Part of a small language model's weights.
Architecture: no biases in attention or MLP, untied embeddings.
Each number is 128 + 32 x the weight over its row's rms, rounded and kept within 0 to 255. Layers, rows and columns count from 0. Numbers have three digits each. The size before them is the row's rms in percent of the matrix's.

# o: layer 2 attention output (transposed), 128x160, rms 0.0461, rows 22-63, columns 80-159
# v: layer 2 attention value, 128x160, rms 0.0548, rows 23-63, columns 80-159
# q: layer 2 attention query, 128x160, rms 0.0848, rows 64-103, columns 80-159
# k: layer 2 attention key, 128x160, rms 0.0826, rows 64-103, columns 80-159
o22 110:055144144128122162136112140093111162152146135168072156101176172131171062129120097076169135136123102158143121120151149073076139100096150092084191125118138101134124124108118216163115166102129124141117182085142150118076156165104159137107157114
v23 102:113090145135156152121117186131086110158155141181094138159145097090107189125128140075114120168099155157134092097145120059136128153108124128135140111143107140128123077178111113123148183095136111112124123087119082090121121139119146094131154162
o23 098:119142128116068190164192111085104137122156128130150150145166148172075126151116152130115101144118101142106176179143170155108138099136102130117115101132164154101110149078155073124099129066074091106140134205123138138085091143120107143099120081
v24 107:155123091101165154097091126089116099083164126115138032145114112078102078123124212069133063129100068089154153132170141147134142174105119100101166082062122103132138126087140137171110089105134152185131144098177151180113173142102099144151162093
o24 105:096114144134114136133102097131145077117081087088086123203099110094174175171160107144105097123164080138101131105105125112103139107149153144109081155124106115133144135088111140055166143135160084088157123116118156138150119119138105156204078144
v25 095:160080119112122101137162076190133144089173148054135152146134171138127216142091149180100079157075184131105114124042172062166163136119126117102107151098136156131118091172116119144163108128154135143098114144111176110152130120142125072164118096
o25 096:174154148154152196149137152128135169206088114090172111143177139128139102130098129084167155081090156182143151150160119101132090106184139159130123125121135114081134121140138122155078169098074103096098130070103161147048084102106163102062168146
v26 111:087166124181120137104060165130172111124130119207161126180117101133129079164136083122205109158170140156111157147131119193126160149163136112081186195208155151106131131078115132113131139148090137112178106122140127095117159125108134165143104102
o26 110:071068099088108160142157095111124130088125085142110115114177062156138096088109132174119099214134164065121141127101113178144140069110094114083140089140117181188099118100085105092136148132186138133136091118171103170162136126131107128167096104
v27 101:167157151091083109132108050133127118148064157179101073104120242153104096135106137093120092121143087090106123108157103151159152142113137141094123175155123121088164097143153127090117132135131112109146101067129074118173104111108135116133096138
o27 097:102115088083130086138082131118112097142113132164107198130115180095136102122118136103112130133129158160154126107143180128089156139130203107096069088097135153238131116145080118145109120129099149127068109145132107108153160105102088130144109186
v28 099:116175186138126107110177115108082123098175081119125156072191123117116113134133137173145136135080135101156120118131141163088118146107115119088162090091150146169163117120158134162172097123142123146094122063077134177150100095143121134135065090
o28 102:123095163128112182157109149171147127110146155135098199167120163123161102154135089086157148081073157178149055133091194140144149078199179109122191107133098151120157111129121130129058127138080155181164139144129162095110087127124086134097118148
v29 097:123130169172087178153122081119094133166122109129113107118124181096128144077113077115160201102085125150157168122131098157076162108124111132142112077157156157140169144191116143137127106136078174118096115093088107072101067129156132062108130146
o29 102:145126158062143110143119168065135122048189175188133204087135152132088146120137094125141139141105109129130112115164147087124148118111194103136124136170123154150156065164102208145097131123098097177111145198103098153083138153097140102076171144
v30 103:099149067192174114142085075114120072142090139138120106143174137130140067153090088109160157154142106135223101106149160114130090170106142155153121120091116154134166163124134113076131136131124074137117142101115169136110055131203086165070129139
o30 102:078121155118148084102128117155098102096141140126204178129132127152148121116103078138154086119109159095170119129148067129105158151158113121190094159104126142120066135148128038135107131143121169107140167217106073052139127110141114129096058132
v31 102:104075123201167148134106115086098163093132045159142097145050097094148148146123131110145125120089096142147137131109123057118179144152106121163094148103157156139203093145157144179151115130076137186163142106105131056122088118171092125128094171
o31 104:159118191071117165144137112109115150107185112081127167162153126144101099156128087125133137119065100152115120126158153144097114084132176131185131172092103155103073077129127182129073183161129088090138095237104094153099133149063135113090079137
v32 088:079140153162161190140155103136149161164124160103131140121146150117147140122176133093154116122074146146129159138129100105136129137121128128100170164134111157104133131115096129134146162114145112071089122131146185123159156088174099111117077136
o32 088:116073072114107157169149144128182145131161105147204088086126093154102115128117098120137119137121113134096114216187175081166142144111139061092119069119165165152105149144120181102070135135127112180117157126144081187110088071145099162113142137
v33 101:181101109140120139191151119144114125182139037098097138143115057119111119103106159169176112074151135175132195149082086140098149117117122134149101164134082075133153156164121146146132147123058166201107144155170059142134079092148134117117134142
o33 105:122132188142088086134067092102090145132160131127114143169143133132169120164123099128047156126199115127139161154177129102147128142074135102117136172058112163122142149122130156142182134127176095118077105099138131186100150098086118156164162121
v34 099:114133183141170099134134109130121128152044105110168189101111127163176133039144103139160131133147097124185154108133131102120120106155130129164141126066093155135145183084133147103127166150150148093105126178194145123145105083105129156116121131
o34 098:090133078172140132095122087174121128107133152194135127099085082173093085158136123111135167124100133156085118143197121098139153130130092120120168087115098126108072126134210218159106083126117172140141126074142109079095116128151111068124087098
v35 109:091169110147096171116155161118151103138151089137112176136159083085093153159105166108125141153148132147136161127114134207094145145118140118088187094135091150145097068114155116203110090155145154126071135139201101143113106086097153112137136089
o35 106:119033166143119140132145163115172120102161137120081098183127144162174123133094121116122161116183115088132163145086132110166112084146106162075153098101113124186143126082158165068136125090148121201168163130117184109101130159119086106130147112
v36 108:088091128177207106148175122109115128120190038065151085139083117162128143099124116166177154130126120188101170120169119171161165109133161139128131085031144142164131135169089131128151080139164082099107106107110062137115086153126139100164112127
o36 103:140145227096122153196073151139136066121157181146140154074158142146100144134111086121125105072126140151148142136156093078122132160104127124156139118166124137115081103174124119085122148124120188133095120107140079133182123148129155135110101110
v37 100:151140104139172099155095132144099145113077115100112085149103093129135096059122118163176167175160117138113145103137100117147085102153127141116220187128146162133145107167091149108154140107129122085094121115075113142125094083106099105108069056
o37 098:116136123162118161204079134204116087156096118188111093103161166160139122155123114133156109127112149135115094146170064064091122110084103140081178147151128125137119128094101165158160092117162106113094125090128069167153180127113073131164154154
v38 104:164147135136119174121150143120223155115183141134119113137160153060135146135167118097123179148122106168084126093111152133132000163113117122143116129177151139122067148115116109143143157117169118107096125095140144103091100155149144101167108048
o38 109:134074123102139071091184185068112098080116129094170120112177153144150117102144087219094082147178098146102076097201115086061160158128062129150155109167159133116149113099120102137171116187132105144157121166095153169158196110156129111106140149
v39 111:176239135094157159136107136161120113117106136164128084087201161104140209112199085159113146058103136104110111115120109086114085138167104121171162158134168119139126166166083130084126143095119118165166112130119177104114124091152104115136106120
o39 110:127129039118112092109121144148138094118172115155140114093135183145058142081199157146129089155187147141110104098139185100105161162128134112137129151118159182146125135158122092141115114119058164127082092127114038160127161079137114136110171144
v40 104:107158149132143110127162153120087132132143102157106172125075049136097140147044113133164176162168134120147139113128133156134138106123175105097121108088143107075127160200143115132153146117131073192174149174195114148087120121084095135126133186
o40 108:147128108074112126119122095142153070115194170109115183085139125134135132133121126144063148150122128156151209108092128159150141137124077172180117123146108144100116135123149134099127083094118180165117105145136096124130129108156122146155120073
v41 099:116150086097149148098137115136098176122164147113110144067115142145131113102093139095084146078119106071096099131125132090137183139157138125171198113072111087143092096158126124159097124084143107157108096176154154175113073103101131152157159147
o41 095:117207110187120118135106122198101116176122130100125117149097181081138127145152191145135115104191118138147123159086127101111117123110109170194115124091083118119125191098144199112096135090064121089145112102161124132142210135138126072121123098
v42 099:087143126115136127131135114111105142168146120170140111167128175168139041150117130117103120163167119172120084110163142153111145166149120131083126142137100160158179109109176137121129110107119109080152102112083115157111146126096159159076043172
o42 094:110113189135123107180109141145086150145105136129100113109097075139103136165121173119190080091093121085134125126092153172146163105077196094105106136084128116192132120117110050123105106138163139118096105131184108097147147167156087142136112085
v43 105:135179127097105088098156148112089142121162101210189135091125090110104095204145057104102187110193101138134104111153126074143118150089145129147091086146156104157076090091092128144121173145153104101131118144156119076142127139127152140141143091
o43 102:131114070068146119080184149110154109097139132129141145113146194024085157141124171105141093146144138085195161129069140151134108130124122113144119117118157155095095165133159118086154142166106205127132115157118115129185156118143107093091084141
v44 101:101098073125124132150104090119128119131075147141108124137046105136105124125084120126178161115146163133119168159122094149090197129132124131113090158124162110094127089165115142136147139127067081170139135111054048116104097178135094117093183169
o44 098:185192177077087174172139097144174133127140134070158149137121154116103163135113094141120128166079165120127145123137083126099074124141084140172068156144136122117117153106099137134122160096136101140105139228088108153142106124123111177182130102
v45 097:113081124167185145123112109158140086117142129136203135135089132176132141136170136117101092101112129146074119157142096081112143103172196167161132139125162162126136147170121140172102098208167104156165111016170124135143142167139146123168156104
o45 099:139098141106114143109114122077179141136151191201130122115152070174128134097127111148123076126142132112077160088059104178098161166056089141120101114135153157193046139145153137142124161095069127085117143123138177111139128177138174062131089152
v46 114:093143103088210128153161088127155201165200091114167104108172151143148133158142086140100143172172092161092139119178133142091129141169160095093151096107117136129120155151130143156111121114193099090147130061222191138106120145122126108177072145
o46 108:128103168115140091120142106085115097133195175152112119095127083155080129139132141139159082100118093131162144130068114117132118091059112080139129076109149124172097089192176154075112152184139152120110114152140095140180126110167130098104099096
v47 085:072155127091117091136154117146160169138121109124168069128169180097114114238097151128127126139127103150084131144146095156070096122124149119127158135108145169081087090113176116214157062142126129141101154127173069124187123147113160108144127068
o47 085:114071148081078174140173143121181087174118122085065175096103105082203115106129072154118107126140109198168108034091148158098083159133099145158128084087142165151127114125148125094108150164095154151139135104136154144130152156143172126134124145
v48 113:102120141107091143111147136117108088143106139077127159128088202159129088118136104103162140048150146097126126134128153169133142142172119163168149111133166117159173142118089150144125084130125149118117101107084089146132105142068126110174143137
o48 110:181164154090150108147067222127137132092127103140126090133078134089071164119153145107138139130097144065149103112147119126139148108145214157107102120112122107196174064122102014137154137170125140127147121097106148161187192123135105117126154189
v49 099:148116158055177100135136111130076111162119217105186147094168161129069130188082098131079128096115094138179100109125139064137146127120146102125142080136146099150123122166101140123120184105157083155185117080166148140093101149090154115130175205
o49 101:174165051073125150086148162094128092157161134147140158088124126089099158118130181074132066122107112129164173109081139204121094118107127154156090100108113091097136110124179137119123103127039147143109102183119118097131147106163132106117106136
v50 105:106087169161193099115131158127151109128182123112163146168151134104131129148087092163057110132095164103119128138212170160114103117117123078107192165159124160079112101130119136153128123087138148068145133108197199117150122134100113081192140158
o50 103:112078123109159138128145099125137148129178088171125109062175055181137172081087119110132123134153057152158164124082141126142164111068092106100174072186099152187110094108100233037103127138113114118179144158142130155103148111149165148124159149
v51 101:117135071133142144127159137116106128149110057150123150119085049088108079089151160152150150085186129128126174158146122169139152142100143111147084141131160126190139134060056145129084151109183160102091132144158132082137097114083094170087097143
o51 103:160095151173145158125090152131155148083155132128133037203145145095090177170086125084118129113162137086139156141118081110206104087147155131098125118105086116115101174156113126070137152173173153165150119133135104178148123097118085131122135140
v52 097:252133151100174075085124128110118127131128154139130089166154102123141147170130120098097114183144128179156113103174114083142151115062137101069123129135120110180133087164078139096137139113172149098125140084116133153127115106126111111152174195
o52 098:052154091141161151152129106077077119101120113148078137151199141127133144112149137089128139121045107101105169175159106119155117078099174114074127067162117096118096117133143114131113090150121074112174139165163115159130082129122137097140113115
v53 107:106141075110171127173144105162100195148177093080122149104095125131142134071090139136145108170121143095154154121161110072147098100076130061137083152133144133134136167170126148127137120098131120110141134150163153124160140169100146112184106127
o53 111:134161162176100161141063059067069097161147124115132131083193057123104135147087157128121158136153086200190190110118088112186138139032136095180118159165100160089103118189118133073122098166164140099075092092169128154080113118150143149121147155
v54 091:131186100138211090102079132141148162111152170192103119136082140106181071070102119165124111113160119071124093147150128116072141109146186125132193122102158133162131099081117159101113139090133116198145127150129190132128110113122096173126081130
o54 091:070180124188135193115100053162141137126164070129077083148142098119157096149143153097174124156129126133115126149060111107075138085068146139149155127095116124132113163143133119132065178113142162076115117115160105117128187120138075144141119088
v55 103:059131078185130111104115130142127101121167133081100124164150166118147073101120116077099184123074158167155105144145141160107076144085136156143132152109149145137125107157111115110102086112104106104090096144064142109134061155121093150150141060
o55 101:151139198165140124165117144130093113115110153096120105125171164113143154113103098113200099120118138082167123131125035111152154113111140193167158167148089131147107123121064149125093152150124140119161163159130105110120165154131144108076166166
v56 096:112083081074168129115195133129108167087083192103092122061156121150117115122090123186102144112141066085131175113079163123121085108145076090148111120116146153109125128102110132137119171108118138123119096152135162145119124140107117124128110192
o56 094:162147035163127193132150155142145117135167135119129114098075166099102149172125163101145134106107135143169135116098112107162051095131118137175108131144126077000125102174126129111105090135118092190143143167098135132130136101159178135133160164
v57 090:161136127088092144131123150158164159132128127152081140092169135107116187087144157143091168141148107182086098124150126122129113107069168063073115136109107108154097149138173100110149149150143115132179113121115085161179133101132158121122078099
o57 093:121106064176174122153108156076133107134098120153030142120120132091178118124120139130105169112177160144108097090211153103138141140140152112109128101120134100122180156147108178132126102100154068137110113091188112143112107097157171183092155096
v58 101:114091120102086202105105117105136067071116167103147169142071124114123134120162152147159077126097158132142189149197138170120146127074123094050158156096116137127124123149183139154123168121094139087138127065110124172123184137120047126070158127
o58 104:145110093141113172214109145116184176067123120093134114113109043172123148154113118109115149099123113127066090141160167123159160137191093135097063153193124120138115143137064200082129102087176066128135155167161137156132044087143094156155101135
v59 114:142187111164122129153158098135110135136082073192132125126092103114112097058204156154157088055080168114148127156120103112111203114127143145181097129112125095129172132123161143147132148107153157151121116095127117098110078139179113107072124156
o59 112:158133142131105146126067089142135168091151155119112148109138159077120094139143091096074130122137164162126066165108187141143069143175169104135149113089114168081133172183129196151115169127130101136150084175147107159112101098110135109133154141
v60 102:100096157087084123163133120135144198106164078069145125105120058112091172092135175121149122164079163134145147127144124120152127104116131033112117108052148138108119190118170142160148140126091160106108151108143152126167181121109146102170100078
o60 107:184108161121130152126110138087134103109099178113133149053140077102128130139116122124132198096137122233143122064123135141179130144164130135143143145186123144045145097139123233075129092151146141101127098075163127118087055096134156136121147088
v61 111:163142159131187088098120125125163125059112201128143153117075119088108105143113157126099065111194112112083084144176155062147147106081184132146206145163137128156093108095084150108130169100144113118179121070165145124168078118157119161183116127
o61 109:129119117188143156067129098153191123107153101156119057152194111130144135116100140093103134111167117098100159086078122154088122118118115146113135085119112155146077147099128130139132161131068155088134158121170181081147170102100120145092096146
v62 090:060165177139110052097102133129129109131105145146133133103047154175135072160178095109124131014085133176075053171099120107102102124153134166165125186136126141119153128153144124118131117113079135097171115115062091139153166135116120146157132084
o62 094:142151111102143133114119092184149184122095162151088121157153095088092104100143100077149125162102157121123115177090167204135118076173180144138138097113084154195114136121087221192098132156088123120126095093173153167132150121121155143126132097
v63 104:198123137132129149146124112145136091075144167150124076168098106110135089109112159058014130122121103068174073128137151064158109126126099087177091149108140098111118085163164131137152170133156097181167124088131138153128093155129092118116175099
o63 102:152179114138133065099098116126104074147089110059122160085123159107167129157196114127127149116098114185126104124166155148068150140156155167177149166146144119055125169075151164149133147109116086051143115224118159036130178118120129141114094194
q64 133:166111109086089171117085140136217128060125113106151127153166135157105130065163103111126133089172144190117090113074109129110145208156088106101102150084148059078203153173198124125092113096118173130123176124100088160184181115084175083108136137
k64 134:139110154125123109221132108131152129159138121084149219129155086128138154131136129089101220104090149131080169065139135131083161132134116180160172158165067108149152197163124159090105116139140200183120170135150152174130086168090149103174117122
q65 099:144096136123102113149174140121063157170115143190074136112126138140130118172083177154121121130082122081101172132161158113136128086135162159175148084145100192195060158068095165154139110178116099130156082111119133137081090173152087130169175114
k65 102:175140101142124099074171112127110128111120130173073071148099158104100130117135149206161085160130093149145137223148047139127069065136095112084118138097194171121141109181122061171136155087129129095113105124141120115124186075104077081101105147
q66 124:119132140140174052144162149130066129190134116176084124114119123125149147155066154155139110130098113058162153160194122141167124080110146134156146103161077166205077163068063135154155126192140086089136071146128166107109102151199096198132133125
k66 110:160150096128139121071178103125091153118148115176102082144120174118142124098097161215158053137155071121145116211119065099102091094140114102066104141081181177092159090132161030163154158084116089141121109115126100099116180077161117118108089134
q67 073:135087123111107146129122087153139157134123169151104140104168126121056052149139164155097157108110163097102147131113147130127054116115148156147178068155112132165098136065105172174131088179120124119117129108101163121079089177145116078153161193
k67 069:081165089095128120094106072098135116137117070167127123146188147113121185079118099099129096100092106125069125161142110065170161079151100218137108168064172129109132101138149075115121160141133184145086127121153169089080130145086125154124104126
q68 101:157131122101109189089069090125158142085064154096189151128140136172079131086175077106134143096157139146102091097070122132077091180171106125080088115083161095110158126161177089115123123086100138146139155080110106163144134104119127045154164146
k68 118:131101136132097173183087154140152106142135129064146197125137076163191140148167152088084199128125183119083188063152138158107142125094156098153148156153080120148124186114091174062125137171144182150159097154166152137129073200100129136144103144
q69 119:129129145115154074131138130106075143173181153159091123066148151103185119165077141165135135155071130075123195152170162089160204077065180125161104106137086174181071098081079115144151143176148155135130100162143197089063091119163091202107117145
k69 089:158107128098133123056159130079119166109130117162115106157163154104126109089108114195127084143181093109108099245126078118155104068159135106106100156107167143095157056118143035135156149100103118146138126100116133120048171078145123135098094087
q70 103:134120088083134105133121136046112172079117107151168152132178149099106147114136098157138147133133158157100094142102098121079146143129095103105117130059130099156187087152193112130125124031171151189180136134078139104072176065110065065138170131
k70 089:111148105127085148183126179146102144104119162131100151134108120158175103165115118137063172115210132105181124088123159128124106153150133021142138126131114120161123123150140149098133140114134104112178088085184154154095177077123052107122123144
q71 103:074168186175133095140154149133099115176163156157075115110107129102143108152074162143096129141111138054132138153170163162191156079079128152183119090200082141137087127094089132159130113201176077090132107122101174133124077180153146178126117100
k71 068:165150132140152088087156060128134154112124119168096077138124208135079083091126116141144109119085049182104107195106085154144117087162084156104122133097138167087182128140152068140066144106092136128071157152107118133167111103113153118096096094
q72 084:087092173163126121173178112169114125218113080109094105111135156068129120131067159121114150123101149121130138164135133204173162082104139142172122151119104110149113105151086153128083077158122126121082114132154135131140090166150169172129089054
k72 116:163156115162122112061168096153138114067133184158132065154134145109143114086125129152197091144100111155124086179073097058144096088157072094138102151109168139094147099154137064152132205098100096077106170129101152177113187100128125097047144127
q73 082:102170138131123124130197132143141107178109108142088128105148185101086114071082126136058127111122119132150137147146126190212160103097084116171110162062068115144159149143133138133066128116181141133138124131121134128147094147138172140048072061
k73 112:163145069157084158063145128173113082142147213173108099163168150093127093117082107137142117159141112208128157167075071057146061127132099122135113113136153137134114097173112121122088166120133090134105157114159110172161186072121103131054155140
q74 079:086068122160145099166135145083090111195153074109114159124157097076160144124102145107117118136125171121155139126154121123118145085112197149183104159152105113149095094116113125138158112146148157116094091137151155065098132130137108219089108088
k74 087:168121088095159131131177060064109135088117102147136082171081143159159128085096139150168081097161065130148104196115071113133134073169151076103148166084176158068174091134142039147164195071065134109131101124129110138095178098124109098138098129
q75 104:179157112084116169082137142123145140094114155104168166119141175178144157141181112110140138144103122122136136100124119104089142223191129126098120173061184108074151153116149108071120134100076146124088152114129062151109135081094150062156143151
k75 074:123119182126115134138096202162156093140156142118106156117131091135081096135175115101120134157143208153134120059123144089131148154122171148133139136191098110200102140160138202102120144167158147096183139074141132146121119112156128134153162183
q76 072:150061116115091144137123136137155105061089156113142074149124185189130113141113136082101120115111111146117168125098109106093105179135146097074181123124202143130186175127108120083149086098082128124097127145108117170130138082119154097172138146
k76 109:108094177114114134144113143154157153160131168068125163113134102101105131133134129129082149118079194086122096069093185111134146134145117218154146125191100115150134155118118176139148112198155161138106181112102129127170104200111145120119169148
q77 093:123080124108128124120147086173184110132141111133144119127147159156051078126171124103106146131154135143082102147095134198187139154178084122167126163093080077151123157127189144116041144111131112143097193130093121203169083115097161077107110144
k77 098:167131101152075141114123158179117096145131160197080133125138139078073092117140073126106140156112129165147163123079149097160074147103068145163089082166133137151105097170145191118044190173135099154113157121117109140172109149137072141053119143
q78 083:155094101168144053187167154138114098172132087152109119107146082111146150134091109124167127135137128135183117133255097142086151127093192102078121125121131145133128117150143125128136157096130144122114073153184100100090153101172056162110131109
k78 108:156099112103154120130151122060115137082131122126139132118127108145192150138103124150153063109142110072148080166133064116103160115129178083084115181109180126079186132105118021168241125061136109118111114142114142118071164075150129143145158109
q79 114:128119145185132113139158089186192055119132078150086073128119171147068118094133143127143117110143142164084160168101106154133136127085070102137135103099084159168135132172181160126062183094130075182092172137112100170121092163127128103073052099
k79 109:120141141159089088122123120187127098127121134191103127126139143114088101114130067136079155170114125170120154150091139118207095121122043129162088079132130142164133124131143184157053155138098091134067179134116132159193136129115088130045131117
q80 113:143152147092167173126125124114148167103090132151133147126159144119045107116130139112122162125136123152069105105053114139160131148127049138146118114072090084126186120092193167094088171115143124185205160087108092164151137115103147054135146155
k80 091:124157125160115169115149179193134106137145182163085175109126121050100119151154114130121174145130148149118193109129164107152095095103124116129146138163073125165073146153171229093041169150118123140160179109149121164146163127122076124119090136
q81 101:146105134084101137159127132099095093165074130103170104146167161120164123108130108069191099131131162133149133111177080150093133161132180095080144118132208109147123113133138098085169116110173169143123073083195113124065144039153088070136170072
k81 171:132122106104113151129123140074117147098118136080174165133116109194229139134109145113150123098156152101097105100128084113075115127179196065096138170137156116106186140123102079115233125065132178128130071112134128114083179085141148136147174136
q82 087:091134122101136159152072094114110128132112118158134175155142126167133139134098134138118141144179168096142125096106151109135142120194048136138087098138127136106154057098120127110140086165141127176210120081103116115163193151088153117112121121
k82 080:137172097106145211152096118084144119105084169084101077114149130126101115124147120077104117129146138098105138077159099096078132134078148109142123141103128075123135148167092147091120123068177161177188055141183096134126142105138105123162130120
q83 097:157145141136107148082194180069121148135080125131097146083123122152138112114151154147140137104183123106184128127140053175107093132119151121134128167072145052101185154160139106100137178082141124059141103136107097131106125086126171074139201177
k83 124:134152132183122095121113119200141074141169143125122163122130102058103139139143133135147135101128134176147151149109178119101109132112125181133166130139107171165080140155199157154038139157116109136130199133117111135196122144091112159110092121
q84 103:137170082209095114133114136157179099097167139159111177156115108154132127089124128104105169132122124176087158152122071140125152125113148126134095123154116200116168137146124107109106170144129116124079143153075155145131119161199078142105093065
k84 103:092176158077167079132121088112137155143104093108148109094070154150121100147079084157169115103122083120159088145110138153182165081098123113137066092142128134161125159127162131161108129165141120083114087112169177126146107126142117150125171142
q85 096:105202138119084146126149162164081165123098122146094122136144124092144169178117102161169102138063135070118167109156167106120165151107098155095162065147146113140146107125059172166139039170077135110069105136098192140092146157158165137138130135
k85 097:090130131067183136121088128177161151104101121064182096131152117179180131131105156104108091160090137087095049085114103125081151135143144141127136159062141150089174137167083080118160074117175155107131098135113100114172143132124169146108184180
q86 100:160097129127127112156151133137109122137083130093154113074166157146137076140119118116130172106121111107159137106178132166100134167107175098111120111103128095206154116166142135101104138034191141078170109148152127148116124107157171108147201187
k86 106:153091119165165138128116145150124073159164159134072171127157085060160150110125137130111111113110160118095148150063121090089103146145109147131211221158132175127112138172125127150124142128185117161105171144159108133160178114101113169088118074
q87 101:103127075170111138154082110151095138051145143197095171137181125142100125175132150122114166091166124107126143093124082115108120140160107127153056126143112121144160131147127097083136167138100115128169142148125131151125167118165127120123138167
k87 101:123115132073165127106092076129144110118094140083099105128181097093127181129113133149126091129144141103155100124154134122138167120085176074126139144097128103106096177205125128155107120134172115132127084126130121167133127123132095134142089086
q88 110:106153137142177154136106106192108130104125126147130144102158094112097137191136150182145146081166090123117150104152117133123100136096100163080131143121096099178145013091098114137117193133132052158153186100118127101104130120172086094125128176
k88 109:100119111111166144097113125154141126143126145128093124108125132168133154170149176109135107164122145143115142135166128121137149119088167110105112170119088154083063179096099124198093075098182145103125126164138138167103188123086101164135074095
q89 108:068156111185145139139087147087152069118150167141119140102112104151148063081134119059061106099158135122148062093103141084149128125129141116148117134203155092090152126175104123109177167111175095060183141148139113119136130158140142152091103149
k89 113:136148111133131133155090035139096121163097057162157156143093181140146166111093075143115197157130135152086130132121132115157166159113119172132096124099152128156092166149174111083093097162108172176104077126207115116178124146151160132186086120
q90 099:133131113141140132104160069176115113151109110120127096195112146162041193085157134175168073139143094117128121166120089103174118093118090122093118071128092154157164201125130133143135108106095145134119120080117109149170135151104136123062090083
k90 103:123202130131104157120168155162132144133174150073188102151104126067191117196117169092083158107106062160145156105177085136090102109078125105110174090114115106123111118156088128146162162144136135115109134172112092115110092158125090097112128142
q91 092:095088110157108168129097109185098116103127121119102092201084131082112175101126107056127085150089114156151123122111191040118142114135140132134138104172117159156131144144117158171118066169048156161113121142088185124199152149083127159069076065
k91 088:140127152071134148150183106077099183124087137110130107142063137121143140119098147136099144113073104077101070134167093161171161095152089156156139065101138063070176138086094116127137109124106180138124102183074088113121116139108170078112195162
q92 094:040118134089094150166102155097156109084122155152121125141134122168123180167094151066109110064118133133127206102132193103132174150124168165151132193152142097131117116111065135124163084150093126191115154126144068139071124131145116160105123148
k92 098:182087174136150094118083143119150105140087128081155134192123111207103097105156103147071105176136172096098046121104157116162180145134115180132106111124121116128136146107147135078110086151122135139100102133125146187149178106103119159112091116
q93 094:086168170127112114121091098223137094083133201105146106094092174145070148184102134108178173108118111127138195136164146137132104124106132163098143080088141132197119083127112125163109098132092115185138195129095101119138110132161069157110113073
k93 092:130174153134152162122162199100097128109113154080096127102077165141192133111161119120117076108114130121086067149143077165147114095152084134167152111155121130110146186084039122093177139142210156096159110154130146098128123119104105103094115115
q94 103:111117115129096108149130200138124121128131147169072112165135171130110143101091162101083118154129113109149085130142019188091100091149093134140147125109122143118166158065147123139151156116209125125171129110097161144083158143129102057180131112
k94 102:111160144156105127133159087110127163121129161120110179081183078058129128155164167072149137150097062140144075110129145145111137121164211176093146117172106139130168148152193109133129144153049130168137132066173102162200126063127112114135105113
q95 101:145144091139146103124049133109113167116135164164132142110134114052146124183138125154092143126138181126112073119183145134090132108135108132168116136165119138144129027126130130143103160150185113099117122149137201099126135153147097128141109181
k95 100:137134089091125120149118106071118142117113080153069067099168146197116167087129133121114122164139131109114140124136095167156145159158179096109112156078168120099150127095115109134158081102132099128101103114164084175088126087138136108172112076
q96 096:061189145150168134103098113114135084093183124152155131185099131111147177146146139105174135154121151161164146124106142137137093122137081113084137148137124102110143062160095116105170126095113095133110119146138102086157147065142138140071072172
k96 103:110102179137103113151050172159171118133120176099162153096166128174104130141136094083115124098102118149091131071096200127129181242146127168112133121108056092126080135091122179146089072180145078139160197135112158136158088143098161141144173076
q97 115:169109096101120155113101137122175162078115142093181146115173123154112096090166095099074138119131131189088091108077110128080149197163108126111125150086155041067190165144213120122099137090142153129115187154093111162127161108111142040131160138
k97 105:078105158108157112190137106138154147170126094118112205111170104148083130129135148117069194114095162120090159052142154104146162117115113167191154160153074111162149163143096142064142131178139186171155128135121153147107063187111128131135116146
q98 080:135069126107109162110108146134168181077099148134098132136159096168077088133140155139081157066140143118093155137070158146121097148139113140149158084136100137141167153121158141161105128138089135134122159118105133167130108160127128063174188169
k98 078:114153133119150104111119082148150113202110146193147142153207100091094151078122142126150134136124104100088161132139128088117137093098111236146108150105129136144165140161159088105116108151177145218081149135144130128102091137106122168117094098
q99 121:163122125085102175127107141105163136069086139095172137139176126155091121112186079124111148092153126174093087105057124113076119195148109114102112146068176070072177120155209115113103108082132152152125167083122092153139160100084150042158171135
k99 113:123103128124121130175089158150161115140139143100144207091146065133153140158158112053076185108101180127070147032135172126144157175111159139166152147176072100163086154100089206090092118157131165132150162133136147142139092192104137132143150116
q100 100:140142165142106141147113098161197127088140098072142111177122103147113170130164132096108128139165130219098098107059117130084102150156076130129106166100140137068178128213178122120092178078101140173060167139130105111182180125074193110145105103
k100 074:113172166180076143185139131129092117158133105101131091131054115138075134125144125112151170146085150145179139068119179180123127165118074137156160069172115133193082176121085226155071116162101114053102104162102119171178094177111107061134163173
q101 090:197142104097147170112130122122130163082139166170137154086144134175116129144179087136136202099108140125064156094093155098115158177141117124092114116089120142150136133082183130137102157095103144130151178108106119168133119142124100086139179173
k101 112:114070181135134093159134183139122119158111146129094219099137121131128131136177112123067163157180192088145165091142112183174141106095149093126142112176086128165141158127100193088088123163147123109165128119130172119111119171139087124124075091
q102 100:124188127143180065136176125145133158141118102125106152098142109120149163171094124111129134160098058098114110138150132155148142103125142143123149160165067102174149171105088155141122126142144083088068182188164131127153103172183155173094162196
k102 119:111144130157152092102140113159097113137130124202092117125158141101112098129117129136143084175096058107166135183076153094161110108107105173092126130075138152101098101122154123167078128124143062107117184154174136148149148068177119170115117164
q103 084:181148098089104188115111140138137162093086152163139123094148132128077099116164110150156188072133142117113120115097130114093107191161085133082132102122160088113157109123174140121108097094096110153151142079070104174104140159113166033147178158
k103 108:095090142171133129180105156172152100139139151072125220063114079115173151180164113073091185138127187160076188066105162149133160134096141153200111125159067123160086166127094212105091120159136150130128163133131135155187102194106124140119117165